config.toml
d_model = 576
positions = "rope"
init_std_qkv = 0.0336
init_std_down = 0.0
beta2 = 0.98
grad_clip = 1.0
seq_len = 512
Each number is 500 + 50 x the weight over its row's rms, rounded and kept within 0 to 999. Layers, rows and columns count from 0. Numbers have three digits each. The size before them is the row's rms in percent of the matrix's.

# down: layer 2 MLP down (transposed), 2304x576, rms 0.0846, rows 164-263, columns 128-191
# up: layer 2 MLP up, 2304x576, rms 0.088, rows 165-264, columns 128-191
down164 105:606526480452491582436514632438569546481407547435493469530459620566517508494480468482478532586481537453523506551490463475418578439464543428475505528472421597503498493429491411524461466534420568
up165 105:521428544524538572444481488587563489483456422557524487563417579509444529543493502525525473505501437479487466493566475481521528458549536473490499450429402496527549473534487452550501501554423499
down165 105:424547507549469519577471444482511383556519480411509535587528531557491554514467481552476556465516470477458541448503452459472461483457432524473529539512397562476589552515529499392546465445460513
up166 100:529412413484509514505513493558497489446465455496478463499527466498432525605506498505570424521463580482487537543540414456534493529548435478474505395610434562508579533501508408485544504451599497
down166 102:500517442500492377519509591589508555559497471522496502462530596504424382466434550589449591512538435527447505440459468444481482536498486532546500526433499574584528554574548451444543489501461606
up167 095:470474528469533523431488460448444503431439517520500439516488539479530455571478540428514507588411535471359518596485530578487448508506477494517462506493369501509489462564512426509495453503484442
down167 099:507422527334498528410511547522456502523423464451569409568516492495549509458507582486514463399507482476503449546471498508418476451538469481434499526499545509508491567541465526549480541519561379
up168 101:505596468485512536455584501512500481493455507486591494460471417485409536502452526483547512510503527541535468454506465561517424514435528448571583509588452555412370494446481418477580529511453483
down168 096:499466560510549500529478436452425469412527415505398566469472447487444526509492451525483372517423538486494445503475468545434544433547492507459503464400403471513530565630519521527459484472520511
up169 112:562449478453444545506499546482584515423485512482481425540452511532480551485549582593582451546469459545426602519528493468521457495496461479482651556548486601444454394510494377476508476405493505
down169 099:494462557460544509508541532588391569483430542636558573506564477478430508553529517590511578506551609502572530443501572540503557467500527533533461390500409464481396557515512479551655547476616432
up170 089:506528466503506498534540466532552539486495432596596509461509489444525585582495485458504552465491482558502481501608366620403467493464571486503492500649495498553499570478449500489504460576438492
down170 100:522571447599485556537448475513542535532523474520475542509493512508522566438545450530439456616522421473540475548481549499430500484526539618625556502533539475493495537502361526507584465508499570
up171 091:544454472498487550424583500549446525477551514478502498581540529461484530452446497502503574567477543492544525604436521549416534517535564507475464533526539597454449534510542516457553486526532425
down171 097:541592508476493492400426397460437536491515540501426510477507515436560507460513575472494480665502491560551535560526468450339437375466515523520497442514536505484525546471492482459499440560472435
up172 102:478592512412476555420425497579408488471523482459551583552452545511400565500510480442498388578590501533514454445466445512477634494494429578574484478526491519509514482572557507456496443431526524
down172 097:598459501469507494458582409513549500445488493559470436580413366531404547568503448417464524525530528522533545458498476534616450525500491574535483482412480465574406429551512422407532531480447500
up173 101:524457531440524484504614486555538487511505482568559523552479474452531482549629560538516422560409480489489501451470543347580517461456413440383411354552505482559544490547510488561472506486476423
down173 104:469508479499537524480482464533479527461532444389532502568468550475537483439502531546532428488494511475535517504514601483486511495469486445559538500579456516559406487406540553459498529434487388
up174 118:534523451459477533517524515411472532453529497515536556575529471463392566471593462578459492560435480503504531556381459543494569563625471462534464465560502500466514497505495392416466584545561447
down174 113:585537540472547487494490536550444600434426559387504614447496486473489524522506521460503443548429511480496445536546601523572648434510497461545514504480405510508440493509559528470548563548459552
up175 109:514461477549455515563499479499518516402473548398441471521496530504385525513462544521461592492481461564494501485517515546528611425465516507553531475601500590474517444579471450532417508526558468
down175 097:606505525510487564461405469579458501469481562512523461512562500360484492541490535514489506534561527472535562475373564443656521542429549481498443468469562450519476490443505550501499583494484503
up176 122:568526543519461487611613525504472591444590516508468449552539481616538404583480615455475469541535475543474545518480561452571584601484475510546558490540458551494380527539562477477557523477486516
down176 102:577440482509488520525518438498512468553452402520508465548523507453557529446473493440535547504451519552559516485380516494555559548545536538540487543457588519445462541421517482528462489490606460
up177 104:517488379440490540442567515499558459569445477456541531457547498500550546511450591533485489495462457451489490381477473583497448521581450571482476497506485485524541520566478457528568543577515451
down177 107:576454475504522472473407474577516564487520555583483535458492417454541500469592537423448542462446581465546464479513519476593481415410445450480411456493545403487548520563473529591562525471522461
up178 104:477388517404486533529555586473459486493514546574440426577415562515498441483472494504514478432492492546423514423497494407530483443547500533463545446602543454502521503494512484533561425505533492
down178 096:462446464483527422497446517499428554483497429543464412615474529505523512459513538534522521512475537476468474536513439457519502563484579496568405539435526307495484515533422499527501486523496502
up179 107:491544516453442458395512532384514547493418474552414521526500479553437484500461506497425505610454568427515570520436524515498514551504535483517488486491561536390534470537502457481493493446550527
down179 110:524430522613494553652423380501548420528483507487533450513533444440566447537497570459554447476430538498448514495468595520552508441608483500488446333463498467360470431410423515504507558490551490
up180 089:453482564517504503520513422396526530533392475416475509408465448496458411509451464500504468524427493513491468473501529509516517494434541499490556469527552529574453496551547498482494512607513496
down180 095:526498433391394519508501521493466553612595540504512473426523516513492533543552469460537491486550493514509584555482418558533496503582540422501473538565588434496540517406559530526548547511493526
up181 085:440452519474489490594479484503462474481606442626543607587519466488522489540472549634483503432408467505554499505525490540490531512541545455551509452458618494544489513472531498548494450552501473
down181 095:536504429524592423642455516516488540536480502450533577405463449524557439474460436614422446494475442461411546492647460508489503566523517450531583523480461537523471475507538500557482447589423526
up182 105:511439532511468545432486436458522548464582541481572410520437459589511496488583520550527472539501501501473483466522452500526579537544533506499610531578455526504570437578499531413444482538488575
down182 108:549454465487514447577514532510477550560555522549448495462472489540526540569492483402606506530546565519498500542466541403480485514445510497458571507546439535451494493500526448483421601415496424
up183 097:502563542438578483545513530484492550490443487520501504544437501417465442469449507493443514565534481610487519503453504456518465504568457527458538578513466487511445433520494508452512542447503482
down183 106:594501524407528453417490530419511569522463585494522475472538497494463463447502552472452536481529506537437368505486448412506510507509409442526582476527592506508537475532517483486526535511545435
up184 101:521620452438633507522478546491505460489527587572483508506523441509496454514431538499559476462480496483537426496554469509437537527520535552487559527465499489418441547543414462539578509493527588
down184 093:541518523368565615446493450555521571404526518551424431543537450423422475475475525420593504583511548448610527590523459507421564544482475481440553456365510474529537475483500455537485496382541483
up185 104:462419477464495398438605477464469521443579516559518587473498523419526459601395537551484583476506434453511479489573506507553564584522540565436457478563525522574495501450533616448537490481488490
down185 109:405545488527442603515528494510453565485490573476412405612533526488582464441491449505460590506527477489552482408504535358459485417527658552522497548519511450479442524572574468482496526545513504
up186 095:473482460446382609537533512525571517501520463475497510378510490450345555563575491575519398536533492514422551419503497453495543520538568462487581501535452530528519530546490405500474441509475511
down186 105:497511480520527503529522585535480459432452526543561469520532534535537387441505563572404528544437512547431566491504403541519456513513557507552537431458531553457514547529483520444644474522470436
up187 101:501449453479519486549483472514418459475505454542445413488493480415450377481608568525488535576562484490491453521503516499437492525502509461601499422490440469485540483451515648498571436507540555
down187 107:523501490483497501541478514453409514503535443561578463464415566489495581582535427538509484391531571493424522493479496600569559464497443436549517515496525610475516536419475551472463538449536461
up188 086:440547443525518453309541414449413531469448410596499500527449443513430503576459494467445433499486482323502523449506576410588488482561428551497498531506472446462467349524562534494462498507456573
down188 092:500498483567527569508496512400527497510442491502492502447508549483465547512528539519551567439496553442589513549533486459407520518493470515538567572461526461513525606544519488509391522495470430
up189 102:470508470486552523412477439525472534522460588492357526501497478543512528453565540415512482567460470468467412521428547538487492570460538490549526539407472538509494473549460484494582551557535519
down189 087:431532535504598552477529483491485493549485515475419467464571455476557527500510447479543548631533494615463470494527405502542489527481562473580532555488474562474502506480496504463563535426380442
up190 106:529457400467513505551489493533402528472476538617549503495424515503538556487508427505574528500456470544568451454546475465533525496549502463407469520564513475508480474426591591465449523498508461
down190 104:494460567443545539574493407519489467468449522564534470433470585567530417457578495481433530481450587523535481518468413542426539523517543503477506457521464472399488411439492523511452566468447454
up191 095:477490542638469416551530519513457455481561461440548473506568461429555443513462600463447525478484501509508476461474467456567438505539471515455509540439516483576508432598394444439460478519450533
down191 103:506559476525347463406538461536587547456614458495430401512578404414419482561475426536526498519399542502451420434474500385490440528429516634430494504467544550506474441573562454540451508497518509
up192 104:475557429460528501443534549425542472480573500587528564568490533382480547487513497482447503549528436433435489585499479491471567432476418433423532525523465558594461589501544477423462392510445562
down192 095:490388467593525547525472546520480546611473489473399513459521583546545502492532410570554504556527526488608555550392449536496506500507399517516514471522541533519504498468555446596446543504519482
up193 100:524530562464426489488572554502485466487430508480490500457587481497536477510450535514423530444584507519512479589576518426448533481518471491571530545526449511495462451423452435545449469496454469
down193 102:581443577447471525485561526527520524448417544447559486531521505476531468520470488449568509470444529484529535492401509501502545478568544432518466471509581500566490469477505424482532404493456430
up194 102:439460547549398511502510523484530396508487513568489537536476502548553570476490519410433504494547532539535525341493529528598466508447493473516564526443476504541488526438535471626497467565562514
down194 103:500436505506516415454435577412586478453497414448534407568527488540547514493534490483533545492448475435535431465548491532371559499464549518552534511551461414574494490504449445443527456443480487
up195 107:531479480502489598539425521534545511511533413516484556450417437530503475597602457431469523523525588433531533469362550522422584468512529455486405477495543585482491554483468501533549529515498529
down195 105:554491486397510427563494436528615486534444445520503451532471503436469475459483552472503510589446533462460492532453455448489621510525426455455541483482536487483502575518573465423500407501509530
up196 101:354501483522463426459518571456498460378532546431498493623561573550575575446499553433544504513521552507586518568505488549527552559492469512481579594486445591494492367518464515451492511454494507
down196 108:438476521403467561481485346523494527562570538451448450533504529630559494471510519460561512464578479497684509553535527496515551504514486414574518457433627480433557536345546448536471515568446486
up197 103:532451558443533492550466559514498475467506457546526478501400475485510579502593545486440503450499532408523454411402562435484515509520497573418485449440508499501471532459552538543469452434494538
down197 101:488512557486536532593521485484512552545424570535522544608483362496537629503536537506568529507586521492501505500492538504505564497496535488479564511487489474483522547419590491500574483424529530
up198 092:545453419475517531524485514576487469596528528480503555534469559604589457520481601516538515534479501544477555539491439451449425564485553456506531567431392470502595388471489548534488512571492483
down198 102:476470548469498543542505537545501491569624528521512478493465455554558480457492515409464517520476539543440521480465494481437517488563496554548529532579532490493527508396549502471418532521521463
up199 106:480489445513495494462513564443513543480485570538525553517479504458518610503479461575536435398512599509487483453527514585439402496470508503507556630405447430443495451482486511497512476531504556
down199 106:431444464533512508532504456507557608496542511489512512411564527413490463441535513528504582521559544481480502465541478446560403443570539513547435570485500467450541514453515494579544536533409530
up200 101:504460547479438544565519477357494479573394558505473509527520372571568441521414599519455487460452466484524575553516446491530487463514430493496464488484484495545486449579472495451549504596470466
down200 096:574333449461490445603511493576563491564502491553413544451455466550482492507588500535570549480548546465451477491605531490560481427524470604485506501510591536392555458514455522526524509466586460
up201 114:419441591488456446490436524404527551441474571509494575405581536551476464539511500446549544539456592436428499505536490537502374580507459492459485539449423514484494455532427488420604456444455514
down201 110:428513475563505455540569447602476526431497496490474498437545481573515458452491524491491483485545502456521487484482465427518538498526446492512484410476484510494517512414449498489528486501442508
up202 107:522432537516446577506493619517478499542604479482529516437561531627513565497532478572489437488533496534486479512522554499433566479468472465437522493470536409532471579527537459584558555534446482
down202 092:541547539543439500536477508417516513553504433552497526473471458533553481627516503527487538402575499496364508361397442522559439619540508519502456518409486571598636502471467555417448557427469396
up203 096:427570460525511487474570600521431526606491510521465466506493462507489414502579514473515471494510506492561442525503451531469528568585535474473535432609534570454599520541496554447491564522485514
down203 096:447443563483473537475580489474372557462445530526493511582489472494560461500460563540549502460419578480549578499477565461475557515419485534486475596486519431531468491485517525410531535468499439
up204 101:433535475467473533527476564515509505486495412502515468480508537604507468550469507501497488544507477514502470472522388469585484510494547486444522537504502583499535498476498447525490512481542493
down204 098:572473490463536478418503553568546428519477523508515516443507525516482573508574428512515558519505533630550496426426453585412518511487481467536480495513506471510534453504501517518532487494442465
up205 101:559437617536510528554564533523453549486424455497587495447499525491506508373455449456446564512579484544543508506383581546473517569479564465520456420529526543526537427498542517450581489521410616
down205 101:401525527551505464442479526516441520461476500480555520437408477462363490447500536469489425512478443405515403492447505479492556480462448560461574531553494510558517596398533483534524513618471484
up206 106:545548492441490558478494492565370508621485462523529533475533477516396524557602511455525511526522485433509467471446513449506521386498477562472439500533528514491490462456511446514486543502530545
down206 098:451450547556514474457495436496504522375578587573428490394457477509452639479486595402588495478479571491524513489492525480468508551547547514443527499517476406473484412539495551442476537497561484
up207 100:498533541419483510508481488391509512511402440457462502512488415514565459570615379515493445558488528520475565534341489541466477498461544500482455455451504550441531641513607538459437468519389525
down207 100:453505594490467512510593565553529553453455537520496537468461521557528470500494448436499421430494544461429469490496501411500431421542578409506466544592453574490460516533457468544552426538410493
up208 100:566622605426522592453451527496417536553442522551479513530496502414532504499474456488528594485501539492472498502585489550582478504429547487478518548462526462495502490471550510462507609522477611
down208 096:552380535388591371485473574560475563506548560540374429478528455509421516510506409533462505493539558445499437595501408555465491513467492461482483573495552469481506511449573485520523568393470409
up209 100:526523513523476537562493468577521537569446542523498401600475545567484519519497501512499472511393467514495460556470495530457462553460522540535529547492620495516502552473510527555513512408520533
down209 104:453493557533543575568587522565560506450561532500505447597409514501464519582485515577435439548470460478456434491519488397585474528526509585441563574557460594489418504521546432479515523538471491
up210 105:566463406572453574515474487465519379463515465578451492477516431509477498538549450496499458542545457492455510517496509478528469500544448474498449603532501625488399475499468405439444581516458435
down210 102:502448526609458467498444519419492465510432477501392543476476542562481441603418478487464443407476455529487526377578512457521493452566508531479438562481587501510457506512469470545513518483467481
up211 119:419475428497577494447576595525470529479467487451514525501543498460489541520569497466552574477535478483524535607613560522568561496571456550505536398480531439549541485545552396532482459537480555
down211 095:544610596474479425452567421392454470558587523591492494548509534539468487460484494519558528478589466406523400516435507446532511431433531540510428520505407478466464486555499513515463424490427524
up212 093:499591458462549484504444485430561575540413589489546475460496525439553485484366478558537418507522423418540554620533495487586526530549476459486474521512506501510492482561458490573501488489597546
down212 089:572442538394471457497457484458499505468565572436461503437524496442529585402536548550366475474551505474435539493454474455432499424526413618536496532433565504508456507448615563489554456492466450
up213 104:472474428542530565473493508551484440485502470549453599520454521573560530506467386504473467452526521480462446605477495502574428498545452535470576416511519370475491490545470567502420477450499441
down213 096:508501550501431557494446480484515494448505452486499389512428465541584523428466546533533547402510544545457613482482445456514497593494545502477509543481604545468535603467429536509484497545536451
up214 097:626374455445520524524545493500569454479496587482532398530475486517548509454368498511478434457527531440492533522521476576485493585594483478496569566454582502440562474505454476517497493522558465
down214 103:468516464394491447592538551531389498510497529577535469462453420538561491478431499551434545480453503524447581443592399500525485553486475515405474503511495519477508457537532533446592429394527502
up215 109:474497425509453435460471493464469418531452505502415387518588433456522469490499490511525503481454464446405383538470580403474431497470431437516526532485514538402545416502438468466472501517406496
down215 095:555511527556473559457561597509457535517522485587475524511501534565541578558513522532567481538528559500609509400507524522550552573573478536577433515427537454493454536562511469495592578510499562
up216 092:479559498415454452497553592563443484475453433498519556567474589503484476510459590447506603515462477467483519479555456614506465450509519450499467465511463543527564559527399499568560563489473501
down216 103:477577538395539461429525519505422497404436458477584519501495537485492624509636477429513499442490415515478488527526493518451538548541451461451564531515479517558571493464538537551602470501516488
up217 115:555534526589418424459538561577581515602599489534546559557444482493437497551557545536500521466423477553455471471528526480526522512570534531586502543502526563452416499416487492517551488526458522
down217 097:496587550457543367468506457497487582498548409488559639475508548512533508529495503481628480540497563520611470424541408454500487478542471555424494493444398443555439544547510513473521507557536542
up218 112:435546587443505489540538511441639550458550548479470478523488494564476574536588511398566501492515565467586447497511500438483464548531521483444483533480531508486459584524449515549502561457526520
down218 100:502514443366500430481537429508474423433494475514379579401546479490559579607553566487502529470441549569506477487484480425520445504499478449469501542445531539486582478557548455467605413516538506
up219 094:559478586585450467492498393602482520522484515545472448472451465508428568464555411493504432482510466526519535531454598485485534541566513509453540501533469556472554525452474507473603358467481550
down219 104:556522482405533459500567509545473485530527467453522472494505471513514553416403482540439511457474419455483399564540516497501483489468543463536546430567521510546489526563548452474433479496447565
up220 107:462452564488733381518449520430448553527589430456481451519460480468533605511526398453437451588470550397555498633452565541449562513535550512510380468516496489400489558523444505463458508508480529
down220 097:478501448526567490547586530443435519469522576450498468476513540508428507432483472565576448459572472532501581390415391558435475541456430506539541461480504487509472507580574504517437482537489400
up221 118:484475537586396535473451551513425448527435494484599483508456400477474443524515520480511514485464399527540485560585526476597586607513438369501522435617461496482455484489503526482459490528544528
down221 111:405560472605516505547522434496440533445505544609583457387391490486519538515524464593504495595549498531480499442515501500481547485466477520493456458520468508558501436538515464606470533569620501
up222 093:509476551538456533491447510420569529492624500509542410472520411484452473512494554518457588401466568583552520389477528457506476519481556455463476502558487488443515491462487445520540522521627408
down222 092:438507539600505541520511416479470572615515511508535479437433512510505507468527476551455474472565475469433479476494552522456518437514470615475442507492506463442516494570448458445508538567459452
up223 084:483556591514544560548446518538567473544478612420496581482438465498567519583475466559465483556480456503480477562511395555526531499470467537506486558458535454527460498544510439569513443447538481
down223 089:464500476471472479384522489594495514501436486547507477561475585521489437499537525489445493417493521436522576543420491481403494472516443449437574533636537548466459501569512476609518544616475386
up224 094:486568507460477489520554521516530584469539558466500518507493476519557517503490475398517590534506565484509538484552526624530501536511567548430534537452497477421533517443541497537556572626439544
down224 098:567514555562554527488544500492573486557562529409537487505634513434452593555507477506441487494532479539551534459485547600488541458462609471533549483484506421537487465454572545581457541410547478
up225 097:587461448474452626506535526458605479466497523571433588472487576437506396437533469554567470571398459572425535490558450505517395507472510485511561522408468370457581513517541493536509424513473441
down225 097:521568448503510521564520572561458475430427586508492470374469485506421623456460524595506509523544464487485512529507551493519417519596511483473518516574494539524486519437503521469489513497522468
up226 108:538533474421504530484424520424501530505553579518548539493461523473558561517483496444484511470520448511497443446412491515518509457472455463485512452456426682413570556454466487508530485444478538
down226 102:501569458597554452593480473531518357515579461568483436493482495414459611457527500462507480477478497389558514506515418535457502457538503535529475576522558584476497521503538491493493524503472590
up227 101:489443513432526514454520549550463487629461501463376474466338609513499389476543474506528511471487513476504510484554592523404537506544499516509506473566530534478499532387559496568432514505518490
down227 096:493480455454558475563506462389517438466424487499557474492478464447529546483533569498470467503528450483505516423468528439459538530549486539488477471497513607443467529478479626622499444485422443
up228 127:473597447470451473506453532479464549619560392500535485512572370532549531487405530540503566471534468523465490538556460557494460508441574519511479523527484617503423522502523518516555475579440426
down228 111:455531424508529450531468531526479483453554540492516493464528522577530477512469555422520596463473510619502554480522412515460460510469551492526395429497512489514475457543467585502508552439525455
up229 098:514466443539504574486388483609477520533607452440514535531482514467535442482585536459511517473482500521487490515450526490521516470517502588513571559551499538452476479514437547586528552376428550
down229 103:595426519472468483507509568424414531571499561519566537613549471474628480498484565349571510642504526521445559485527479540545525510524518490502530472520491462478570510508518580509474606526345530
up230 088:592486463587578477492544529545504560439545474423459487401523376509528569517515599460473466668476438556498469592486474534442553448483575494488475472492516536544527453499507544506532484514517499
down230 090:413543468533441499477491515513510462442426452505587456451413524491563454385580537511476384460542528537466468524544461502564564521577551471481531504607492457427504521481517460392598473450477447
up231 097:433530467486500492468609450398557482500601538451468480475370490434470440465555512592520492468489513588517516503535501598414464485485407513460533505469572418423533551447542571490504434545528545
down231 098:448606434473492503533425482490469464573508510536447508481504533473467458540526438478402481555451498421521431461516455531560431448476533538514516565461510429484436526528537368529440511506499494
up232 100:481492502480461503522577426596465476437402492512395470483459559405461503488395562534444522547570522484511484506608536328470453556558532513436456465469475570489461546559496525487541532545475531
down232 101:507421532488453550480584395473447511483454545502523502443507516453529505502496478534548528505511536521488536494509456520421550528540553452523509455519484470516528495424498480478583504572507528
up233 100:436482506469416511448481544504513503468439515553565498507511461534538574501455506513517551563494482445457578506432502612425561506499460512482514516548484502462471509554439498464527606496435522
down233 096:447524574464471575518553548470440442424495521588448561533579512492578597503518449524518520482478600464552504512414495456509498478501438441592501532482496522526569540478518521522417520455579461
up234 095:439536508475487507530414539483503446527457499441487495468519464467385559547483550515494545487525502482515498516487594536520461492483510437494422500449557552516466456455549482549485558450543452
down234 099:493580524480453480480543528472531429351479464446524547461526525463513509550493531591483560494495457466503485445468532405424449541488490338577484503497495554491416430485573382591473468471559547
up235 112:502457470549496465550434500511517522521434575488505528474443423484577470338588468471517433548577480544547453524501439491514605508428512505518534558558529543431534503496432450518456440481500563
down235 087:563507478594495541614429464528481510515464554628482457495488468522488563496621585508607451499576607478520525566514421595552443513541537500433512509461563488503487459461524455547506528528533450
up236 091:499547476487465491439516466425446453480449538497500460402475367525450555498531488484541482502497467612481465550524498527479462531413557617591515543537568500483489460528506545514529478556452470
down236 085:507466547530530454485495491453509447594521513521505523524542482472524455448588458515483522539509618449538488510538445500485441440546430515552635571465480477520539510546530402451596505576483456
up237 092:463515522476458441505433452544437414518555506486526526570486467474501532489455463476500535418435509498494495436568491432424533502479501456387545446403468538526553540527536425505520575427575562
down237 103:456469592506498570441421529486461542507522516519478551532442463494405567484540558502508564582502368360554522580520437657554489489499523603533477440502525435563580505441430498554562604427550467
up238 117:537447512489568497494482503535518493601475493434552395579459527558433489588484580488360567492511487560573461516490439466533497466413409442469483465552439406509491528535531626488530559506552493
down238 106:516460502588541532456469558486468580573442510510510500547519498446467560521459521420499587455474486484417434424400487445487470562571490529588583489461486453515575528541499488479496485448456538
up239 105:422490528466383387503491493477497451488438507558583484494479459431397566506560542482512514538514499516525515481536532460420468482530545488418440533480545446494551402484493427520515482453489470
down239 104:456558567583498504509493483482501496477479461420419398579491494390487493481597428494458492476532507536516497488512518621540509467446607500434548521458560445571500520527596431514446525516564533
up240 100:459420447480450483564510520435511508566495482521497510488515528491543460498499461425467387477513551473438500492450462506570504587456560526545455450421402462513567559573362562462534477559520530
down240 105:530463500458568450535427523577517558528565470501478551474528479438530489508438517497436460571454453611484493471505567446569479470441537511636549468434502529537458394592423544548561446538523571
up241 101:501552449499519564483521547500552458546546496495551455515488579420495567523478519483412598528490512408423502529570492539496500533510479323448528389460544452521525571498426515495406545495516513
down241 104:482496438478461556470448538561592528518495506542517486538465403544511529524457415531519557425460410494489502423434553520490537501592494518453501532529484509490566398452559468469500415526522526
up242 093:544529456417611563536499425483458434427413437460498398513472477517525525473423416552461440408395483494466501507513539474512480502473486523524461496491508502536426501511528448525512482554550463
down242 096:497478518470554508506500452518456581489348531447531518476581579507539573499453520543481498391490513468550501526491475433433451443520492457434510506526478485555519509537493543542533545570609432
up243 119:471397580593374566437518467540502472437498507565423463434583489594553554450554517577519530459409528508386521518430476484541513552546498471472500526508504500464516570549513467544425552673498461
down243 106:460479542516480522543503510516539470511525501470513523635618440486477453553459516487492465416506463521545500458494539474584439532504575512517554507483542444504421474435529570525496373481401483
up244 098:501470437479507416449428570582523511609511488518520518570508544524528464489502460467519525563553489512476518505469460505580430449475475446543463466454479475514456461508449395474582481521576495
down244 101:546506535444525505418538489511550570537678516602486459523479430577482493426440504523504649506463510482439493483432462397472596467436568539498482555568610565512428523474440555510492550513484416
up245 089:541480543513481564530495524378537450437491532574465540562490442560488489609517504498410433458477571453540603476561458488468559448481536536505460486509496498463532593440536511578524512489588503
down245 094:446461465536530506476586532543481479643542526491587511437514488478414440510529527581521450477480572532525477491484454452474541425421539493482419514458545464495484452428450549495423431588635456
up246 100:501504484447454553487499435485402603531495490465591517505563501554655512478553481553509508470382514555518449418530562522516596552532551523453538473562463470493506533509454438518498524497536424
down246 102:472468462505439538559501550442411503577526468512526510529607508566540565514505568571557440403486519527490439549503598571522447464489494567474547427489472509430513523552490506511492554483508456
up247 101:486453413503554532524512527397552431504444605534504567468502501498494527471546475490570464484522467519534508553505513534526536522462505613414479454513469438590451408538508472480492460477467556
down247 100:562455538518506552542517467553538491571511524477582511561529554528467512518451501500502605486556536501378531501483470467576510552544539406522528504467543494518480621509474454503483531589551478
up248 104:493467445585511516436519475460446598487533518569469444485476579453558478458421500499444462532564492427498405441514592518459532474520542446476507443531518457391544512521499491426457515531477481
down248 103:544493416529448617574494573469547526485472500572500523529542372560501555474512473457537463556448585475601489506578554503460524532518574471523503430567493541465501434482510550404497541526540522
up249 111:426540543499518410525489512497626465462478522464496475535520491441437496470556510513482497612501471482436465506494474584438508505494454495554487499506512518516548568409464475602415425503487449
down249 099:515528480596483495510492406476527502556427426562462455523469542408427488512474509538468544450476612561486484491488499544462610511489495545462462562569585453508435485436507556556531437579503459
up250 100:469403541493448529526603474544439500506439447438491408510404572532502454396448334561443545492488456447522499376530471496495492652468434468346538546452510488589425367547516486524537471496390574
down250 091:464450501566431471538555490484648441478538509563510553514506494557504490461544565474480535509456573559563563465448495526529475555454525461454464389567401560453542476466557483487503434521554427
up251 084:566533526451386464493495568456615449483525479473539474526540538455492414459461561499515507452501483555514505556496511487541577513527540487472434513518537517479531581515567518451404435480385477
down251 094:449548442357431455565448518379448485542508496554482578492479470529466490537525518507535502472483452553399434475411458505587442498605537563607547526548501501447510474513539596568414557491524404
up252 102:555517612545418457519503487562459531514477456568401453469471514518571539505478520544498408535440442440490489586504528554488470521487456469541570479508418498539549480512471513631591348505514526
down252 096:462521540549521517524442417604436518466544544444482473536523458536539432548375524542540520543488510425391547547506427461566497514532494528432488568436495578469520558497589523478479425562550512
up253 092:501432476491530544488493587576530470505482430381537433540450526528486549510460526580472499523461524481419465483521553524530482555489533564482512447568468533555652508435550461516562573515490500
down253 100:507493549413472469446470476493516436540486506508475521530430395500487488429470502547516424526475564488537563439434447488569499493462463567407474453361578510553391498449510504400467549438383472
up254 085:408412521566584567538497536534478499510467507528551440476482515508561584520434558465426545512469452504440531522475476479502508491406478482579492475433477428465455477479542457510540493493631514
down254 092:463397506498542568551485562585509686499497403465468448528448461463504525554465614469490451527500507588478517545509354394522427502517416484572490460559476570447526531422552531470451573481465517
up255 100:489483391515402446485524576472535490504539510503457482566490494517452492482508520434531550585504599493493481496566531493506447408461424489480372491527498531491505507544535531480505443514573535
down255 104:492496495550610478513465464506508490451541547493506513479484554477530530441492524488554458577542527518540496584542529521461470514529478476508454474452542460464542470480513492535546544517534438
up256 093:616529590501431430532400545536487575516453485536513544490443450496512478472455512518548552423458391531473470429475475431520525492378520468519517565534460484482516555419455583468491470524487482
down256 096:638500535494449552490416537537535560597592499489456422473411518468450569411453496430407495479493492449548526533509543523519470513426512588438505510577399459504483484499472504528506554532332474
up257 106:549442535465424464482444512559501453554462457483461610509518483488517438460494449585427529535485493509549460554513454509472400566604461549493411484570485482577553539564567570544452462532473458
down257 105:495421460488467548558533651556510466566496547504573646549450407571509447570501510540638471522424580470499439421654486418504574525460542474504485549454500534528472545584521529566477495403492516
up258 108:584553508566526504495402445501558521554479546507531468460461490458393413546506515461501578494532561477475486505634479456514515491423477550489432498490427477453509569424453413567531523421532518
down258 099:497403493470423587501476435481517400560484444519482476438442474554515489531592433511511622550467584580560427516506554568590484505575507514515517502448530453583482519482543499550419488416451492
up259 109:411505478505540502560527452540577453358524504482446380499508536570508445531519507455464504496480530591457491571460488495574518560535572411486481481517483443530461500471437510519612468553531562
down259 102:538495531510629491416483427532586579443565475547504560499515466525529485561538530498482472395565501584587461546567489420427504443454553477480424443436538551568454566465462522529540524510534470
up260 091:452415573541471495485587476485502458461458467523496494556567414470585426469564546559366455503470482468465518506494444525476530496541516433469458389490522618528513514531506571569434504427542543
down260 097:486500468590514370478499448488517443524494561571569524572551469492535419514586437469488427505541537441475470570434445545454614616549583462588499560456516432523471503536568513527476561454460428
up261 093:517568538514536543460500550550481548516479517559595565531506581546551472515496519493557469627523569536442514502437525541529536481486528456466513530543504458493462637532494449523455381525489532
down261 102:443489500523418475560478519545499505439514470555567487487458520545496357420516579501500543497539578512494448523565530531521558547436498468444514529544490452520499484520489472578516470483443480
up262 101:512483424521625526396442563555529602533514568476502528564448513536399539443375457446441447489477525471532507473453490512496562550397632595591577521505465461597550446547572453503564563523461522
down262 101:616500583432540400460519497530472449539467572678456518493530457485557501497497430546465472557488494563459577462552452500511557455487613504476577448482461445548389484592573511552491592555541484
up263 087:511560532471456548365420584519507463535573466525561418432472498502609525427483480510414496566530580530441505564451440471446473494529534479444488464517523504571488516562523510475510529419442478
down263 099:396443507437379523457441552544493538511523478591528527491487467493524509471529551497517496572518497386446482546498450528547479519497463483470551489506486431516532508544398496543520415425594487
up264 101:473485482465507530455457453496476498472477534588389469522514532412520481466530479479495575465554506341377486510571557454455486489500446529502465469504570569511435527507468477472403513398548574